Weights of a small GPT-style language model, trained from scratch on English Wikipedia: 3 heads of 32, tied embeddings.
Each number is 50 + 10 x the weight over its row's rms, rounded and kept within 0 to 99. Layers, rows and columns count from 0. The size before them is the row's rms in percent of the matrix's.

# q: layer 2 attention query, 96x96, rms 0.0672, rows 37-53, columns 0-95
# k: layer 2 attention key, 96x96, rms 0.068, rows 37-52, columns 0-95
q37 107:53 59 63 43 62 45 63 64 58 44 52 55 74 68 65 42 47 52 58 47 61 58 55 54 30 46 46 49 50 65 50 58 54 73 61 47 64 59 68 64 59 68 48 41 46 72 51 61 63 33 55 56 48 38 50 51 46 62 49 58 74 29 46 49 42 58 56 52 37 54 57 64 55 43 52 38 63 54 48 60 52 46 55 48 45 44 51 60 49 52 60 47 57 42 68 59
k37 081:32 48 59 53 58 46 51 49 62 41 56 47 79 47 67 59 50 42 52 42 34 58 32 45 57 49 27 44 53 41 41 53 54 63 68 52 55 64 51 56 36 51 34 41 55 41 72 60 57 48 50 50 43 60 45 40 51 50 18 52 45 55 46 36 54 49 65 52 55 41 50 57 71 40 52 54 39 63 51 50 35 46 58 42 49 57 60 66 50 52 59 46 43 49 62 58
q38 091:64 65 62 54 50 55 47 48 68 66 60 58 38 59 44 41 54 55 41 55 56 59 63 51 47 52 65 54 54 50 53 67 55 55 40 64 50 59 62 59 61 73 56 50 43 63 60 62 54 55 47 56 59 38 58 53 60 47 48 44 73 51 48 75 52 69 53 61 41 57 46 47 37 45 51 40 67 52 53 61 55 31 73 51 72 50 46 46 53 54 48 67 62 55 60 44
k38 068:39 51 53 44 59 43 54 53 43 50 51 50 58 52 46 64 68 43 46 59 45 51 33 51 41 47 50 49 64 40 52 68 32 72 73 31 57 54 51 66 56 57 40 39 36 49 68 48 59 59 38 60 36 37 46 34 57 60 46 56 59 47 43 40 57 65 50 53 61 63 58 55 57 44 56 63 58 56 72 48 42 50 44 38 32 56 45 57 43 56 65 54 41 37 66 43
q39 184:76 47 58 49 44 55 40 52 59 64 57 65 31 42 38 49 58 60 49 49 63 47 60 59 54 51 80 52 59 65 51 70 61 44 41 68 44 53 55 43 62 60 66 61 52 59 42 64 39 55 47 53 59 54 66 53 61 39 61 47 60 49 41 75 57 55 41 64 41 68 49 46 49 50 55 46 68 50 52 54 59 47 55 54 67 58 47 39 53 43 45 50 62 53 53 51
k39 088:48 52 60 43 48 37 42 39 54 36 40 52 52 62 54 39 58 48 35 56 59 45 46 62 32 48 29 52 42 47 40 62 47 58 56 43 59 53 52 58 49 57 44 47 33 78 51 45 46 50 52 59 47 53 41 48 38 51 58 51 67 21 39 40 47 47 51 42 35 49 56 54 57 45 38 24 55 60 49 61 49 29 39 43 30 38 45 36 58 45 52 42 64 39 53 38
q40 127:34 53 36 54 53 55 52 35 41 52 43 49 37 57 45 58 47 48 50 46 42 53 40 38 74 45 42 51 36 36 50 26 39 44 57 48 50 44 44 43 42 36 32 43 66 30 52 43 47 50 43 27 43 64 62 48 52 50 39 49 28 58 54 47 53 49 67 44 73 42 41 44 52 58 47 66 26 42 58 41 46 59 64 60 53 51 44 66 57 50 46 46 43 48 43 61
k40 080:42 43 63 60 49 45 38 49 49 60 46 53 40 46 42 50 46 62 52 51 75 46 57 31 59 57 66 55 51 46 38 65 46 54 37 75 54 56 44 43 52 38 38 63 52 50 52 58 41 59 53 43 43 54 63 39 59 50 45 48 39 68 30 53 60 53 53 61 45 70 52 45 56 62 61 51 35 28 55 50 35 60 23 50 49 49 51 29 60 42 38 55 44 43 54 46
q41 095:48 43 51 37 56 31 45 49 58 40 58 45 59 54 38 34 51 44 39 36 41 52 60 52 37 49 43 42 65 44 47 62 58 58 59 40 62 57 59 64 57 44 58 29 31 62 55 47 67 40 58 52 57 50 19 53 45 56 52 46 63 34 41 43 42 37 64 44 50 65 45 49 31 31 53 36 51 35 43 58 54 30 51 52 50 50 59 41 37 53 46 47 55 47 55 42
k41 075:51 55 35 41 58 34 47 35 71 60 43 30 53 49 44 55 43 51 52 62 50 57 46 44 52 43 40 36 49 44 53 34 41 39 42 33 49 49 56 41 59 28 50 31 30 41 38 43 64 51 37 50 47 35 48 59 45 61 65 58 45 46 43 53 44 54 66 43 69 48 52 35 54 41 56 46 27 39 58 55 67 62 47 49 42 34 45 55 53 62 54 38 36 57 56 46
q42 086:26 45 46 55 41 48 42 30 40 44 54 43 53 52 46 49 40 43 42 49 49 39 46 32 44 55 27 46 51 34 38 44 52 44 52 36 57 38 47 44 38 47 43 47 52 43 52 44 42 48 42 35 27 43 41 31 33 59 40 46 51 42 34 26 44 41 47 34 45 33 36 44 42 39 50 33 43 47 45 40 40 57 35 45 39 47 51 45 37 43 53 43 54 43 38 35
k42 077:50 48 44 52 56 50 45 42 51 38 51 54 34 68 31 65 33 62 38 59 68 54 50 48 36 55 57 49 49 61 55 22 52 29 37 68 39 31 52 26 49 56 55 57 62 53 46 41 58 61 63 58 68 34 58 56 52 66 53 53 49 51 35 52 60 62 53 45 58 43 52 42 51 60 44 47 49 44 61 34 51 43 55 53 61 43 56 45 63 58 55 49 51 65 48 40
q43 093:73 57 73 58 52 59 45 52 49 67 63 62 55 58 55 60 48 54 59 64 62 51 57 57 58 55 55 57 48 59 49 61 45 58 44 62 58 48 60 47 40 49 53 48 49 48 62 55 61 54 31 63 58 47 65 63 63 66 55 50 38 70 65 54 59 64 53 54 64 54 61 54 65 71 52 69 45 57 60 47 57 57 51 50 64 57 67 52 61 44 76 47 49 52 46 63
k43 073:44 32 57 40 51 51 35 32 52 58 33 53 47 54 47 44 55 42 59 50 49 49 66 63 52 60 50 62 38 64 31 48 51 64 55 39 46 39 46 50 51 48 52 36 34 60 60 32 56 53 39 47 46 63 40 43 59 56 55 48 43 50 29 50 48 77 48 58 62 69 68 49 66 52 61 54 37 42 48 40 43 50 50 50 41 54 61 35 52 50 68 48 74 60 49 60
q44 064:44 51 53 44 50 35 51 50 72 48 52 44 36 48 39 59 34 60 39 42 45 65 34 65 55 66 50 54 40 52 55 64 44 42 40 55 38 42 56 66 57 37 58 43 40 51 53 44 48 70 58 42 49 38 43 59 50 46 39 27 66 50 64 72 47 76 41 55 59 55 39 40 38 41 57 45 45 47 59 56 50 43 68 40 43 65 62 44 51 65 45 40 52 49 49 50
k44 058:40 44 55 51 51 36 46 60 57 48 56 40 46 58 52 48 51 50 53 43 58 29 70 47 45 47 52 50 49 40 50 63 42 52 59 49 62 55 64 44 85 24 48 51 35 47 52 46 69 36 56 56 34 52 53 28 60 48 49 41 50 66 57 64 40 46 66 52 27 42 46 49 25 49 58 51 51 53 42 61 48 52 50 58 38 59 62 45 43 62 51 44 43 38 50 58
q45 093:54 55 21 58 48 54 55 28 37 62 52 57 57 49 42 53 37 48 68 38 47 56 42 44 73 50 46 49 43 38 59 28 44 43 58 56 42 54 37 49 39 23 35 57 60 29 56 47 47 48 47 43 59 57 59 49 54 37 48 50 30 63 52 53 66 53 51 52 55 47 46 47 51 56 54 68 30 41 52 45 55 66 56 54 61 47 44 63 48 39 42 46 37 42 44 53
k45 072:55 49 46 62 52 58 30 52 56 76 56 57 52 35 41 41 54 50 60 32 57 49 51 39 63 41 72 48 45 48 56 67 45 34 48 57 32 44 54 49 54 47 48 48 50 38 53 60 38 46 47 58 51 46 63 43 64 48 66 41 50 47 52 63 56 54 61 75 31 70 52 53 56 52 48 51 55 69 42 34 60 59 53 58 64 35 41 38 40 56 44 48 44 32 43 44
q46 103:60 46 45 57 45 59 38 53 58 75 55 57 32 37 39 53 47 61 53 47 53 41 53 41 72 51 66 71 44 48 58 51 44 38 36 55 40 54 51 49 51 44 69 60 52 29 41 44 36 52 49 41 59 56 60 47 57 52 67 39 28 71 61 64 48 51 45 69 44 64 58 50 39 61 50 69 42 55 49 41 51 63 46 50 61 54 47 39 53 48 41 46 48 50 32 50
k46 070:61 44 57 34 35 39 41 50 61 57 41 57 37 51 54 32 55 71 57 49 60 56 64 68 51 44 51 74 58 56 63 61 51 51 41 45 28 49 52 59 48 50 64 65 38 49 48 44 56 45 63 42 46 47 58 58 49 58 63 26 66 48 44 73 43 60 49 55 30 63 46 48 47 62 55 49 52 42 38 52 60 48 61 38 60 58 42 43 48 44 51 37 65 42 46 45
q47 086:58 45 68 58 45 32 43 43 49 59 49 56 40 46 29 45 48 51 33 46 54 59 55 50 57 52 53 41 61 58 54 75 58 56 46 63 43 51 55 46 54 57 59 48 50 65 52 46 25 46 54 44 61 48 54 46 52 46 62 33 70 37 48 62 56 56 37 50 36 60 50 34 38 34 45 36 65 51 38 46 58 39 66 54 75 53 55 36 57 46 36 50 59 56 36 39
k47 075:56 68 43 51 45 51 45 51 66 57 45 45 35 48 50 51 37 62 62 43 52 49 58 58 28 40 59 48 40 64 57 33 39 25 44 34 34 54 48 48 64 64 60 41 31 55 42 69 51 40 61 51 48 34 44 63 43 53 69 46 57 43 58 44 45 50 46 44 51 50 51 52 50 38 45 37 72 42 36 42 44 33 54 51 51 44 56 44 54 62 39 36 40 44 60 36
q48 075:55 43 69 50 51 36 62 59 46 46 49 53 60 59 47 43 53 42 51 54 49 62 51 57 43 34 39 36 45 64 41 50 55 49 42 37 55 48 50 62 50 48 52 44 24 66 52 57 60 49 62 72 38 28 33 44 43 44 52 53 62 33 54 42 43 48 45 49 34 32 56 52 54 47 40 48 58 49 50 60 49 37 59 55 26 25 57 74 41 47 51 35 40 53 56 58
k48 065:42 50 58 47 56 63 68 63 45 38 43 51 51 48 51 47 63 44 65 46 35 63 50 37 69 47 43 56 68 41 54 47 47 66 54 31 48 53 36 61 61 33 49 68 64 53 50 36 48 39 55 36 49 56 39 36 59 54 54 68 39 53 65 27 44 40 39 44 59 55 51 54 29 40 41 61 48 53 43 60 59 59 61 57 43 58 35 52 49 35 49 53 51 56 49 62
q49 077:46 45 33 52 52 34 33 36 33 63 50 56 36 47 56 63 36 47 28 43 51 46 48 26 54 41 48 39 48 33 46 37 54 33 50 61 49 50 43 37 51 37 62 49 62 37 34 54 43 49 37 46 64 42 48 34 56 41 48 50 36 62 49 39 58 33 47 54 60 41 51 53 45 47 45 46 32 63 51 40 51 54 38 45 37 34 38 57 55 60 40 67 39 50 47 44
k49 079:51 40 31 53 43 42 39 53 30 45 48 62 46 35 46 47 45 53 46 52 52 36 54 46 30 44 55 37 56 41 62 66 62 25 49 57 53 68 45 53 63 47 66 64 55 61 40 57 51 56 44 55 63 48 65 58 56 43 51 61 40 44 61 43 74 43 46 67 51 50 46 51 53 54 56 44 40 69 56 43 69 66 43 35 49 44 38 56 62 43 45 53 32 53 59 40
q50 118:40 46 62 52 63 55 52 50 63 33 55 38 61 64 55 33 61 40 52 58 46 48 49 60 31 42 33 50 56 48 46 52 59 67 55 39 68 51 54 70 48 62 55 37 27 63 60 48 58 40 46 55 44 41 32 55 44 66 54 55 69 28 53 41 49 48 59 42 42 46 50 55 51 37 37 39 64 50 38 59 47 44 49 57 31 48 61 52 53 51 59 49 61 40 65 42
k50 083:37 59 54 39 55 50 65 37 40 43 43 51 65 73 52 51 41 42 52 60 60 68 52 45 52 47 30 53 35 47 56 27 51 61 54 50 54 34 50 43 42 38 37 65 61 47 46 39 64 39 47 42 44 44 37 50 36 71 55 51 40 50 51 46 54 42 71 39 69 48 40 49 41 60 43 58 37 39 45 51 50 59 48 60 48 44 48 81 49 63 56 50 50 57 40 54
q51 078:40 17 38 60 56 46 27 39 54 44 45 53 50 39 42 39 43 43 45 42 54 53 62 35 35 53 60 48 59 36 32 41 66 42 37 60 47 49 44 58 46 37 37 40 48 59 42 53 42 46 37 35 48 34 51 53 58 41 54 39 55 52 45 48 53 36 47 54 40 54 48 33 39 48 43 51 47 42 52 64 60 42 69 34 49 40 53 28 55 39 37 39 38 54 42 50
k51 070:54 58 57 59 55 57 47 57 62 61 29 49 44 38 46 64 55 67 48 51 40 37 59 63 59 35 50 43 36 60 63 47 56 25 46 26 34 44 67 38 55 59 62 48 55 48 44 42 45 59 46 55 35 38 59 51 39 55 55 33 35 54 33 43 51 53 56 50 46 37 57 60 50 50 41 27 54 57 55 43 56 58 46 42 66 52 45 41 53 60 36 50 66 51 48 32
q52 085:64 50 60 50 44 36 51 53 43 54 47 61 57 56 55 54 50 52 52 43 43 60 49 47 23 47 48 35 57 59 36 56 46 41 65 60 40 64 55 58 58 71 68 50 42 70 47 65 55 41 55 61 48 49 42 56 64 57 56 53 65 34 25 53 40 58 42 46 29 59 48 58 47 48 60 29 67 58 48 46 62 27 44 51 56 47 53 45 61 37 53 48 59 49 63 46
k52 082:38 50 38 50 57 58 59 66 61 41 45 36 68 47 57 60 46 41 50 46 46 43 53 45 45 61 42 38 56 36 51 61 48 51 65 46 58 60 42 66 44 59 43 47 65 50 61 46 37 60 53 57 41 53 33 43 37 49 41 62 72 43 34 37 53 48 39 41 37 31 62 57 64 40 68 29 52 64 54 63 33 61 59 38 41 56 44 48 52 61 44 43 37 49 49 39
q53 068:47 65 40 43 57 54 49 45 50 42 43 44 39 47 49 16 72 51 62 56 53 53 54 48 56 61 57 36 69 55 50 43 47 65 48 40 43 65 54 53 51 42 49 58 44 56 61 47 60 33 47 42 49 35 59 55 54 49 41 70 56 44 40 73 45 64 42 55 25 60 60 52 39 41 56 50 60 40 51 59 53 58 52 73 63 47 44 43 38 44 53 53 57 45 63 32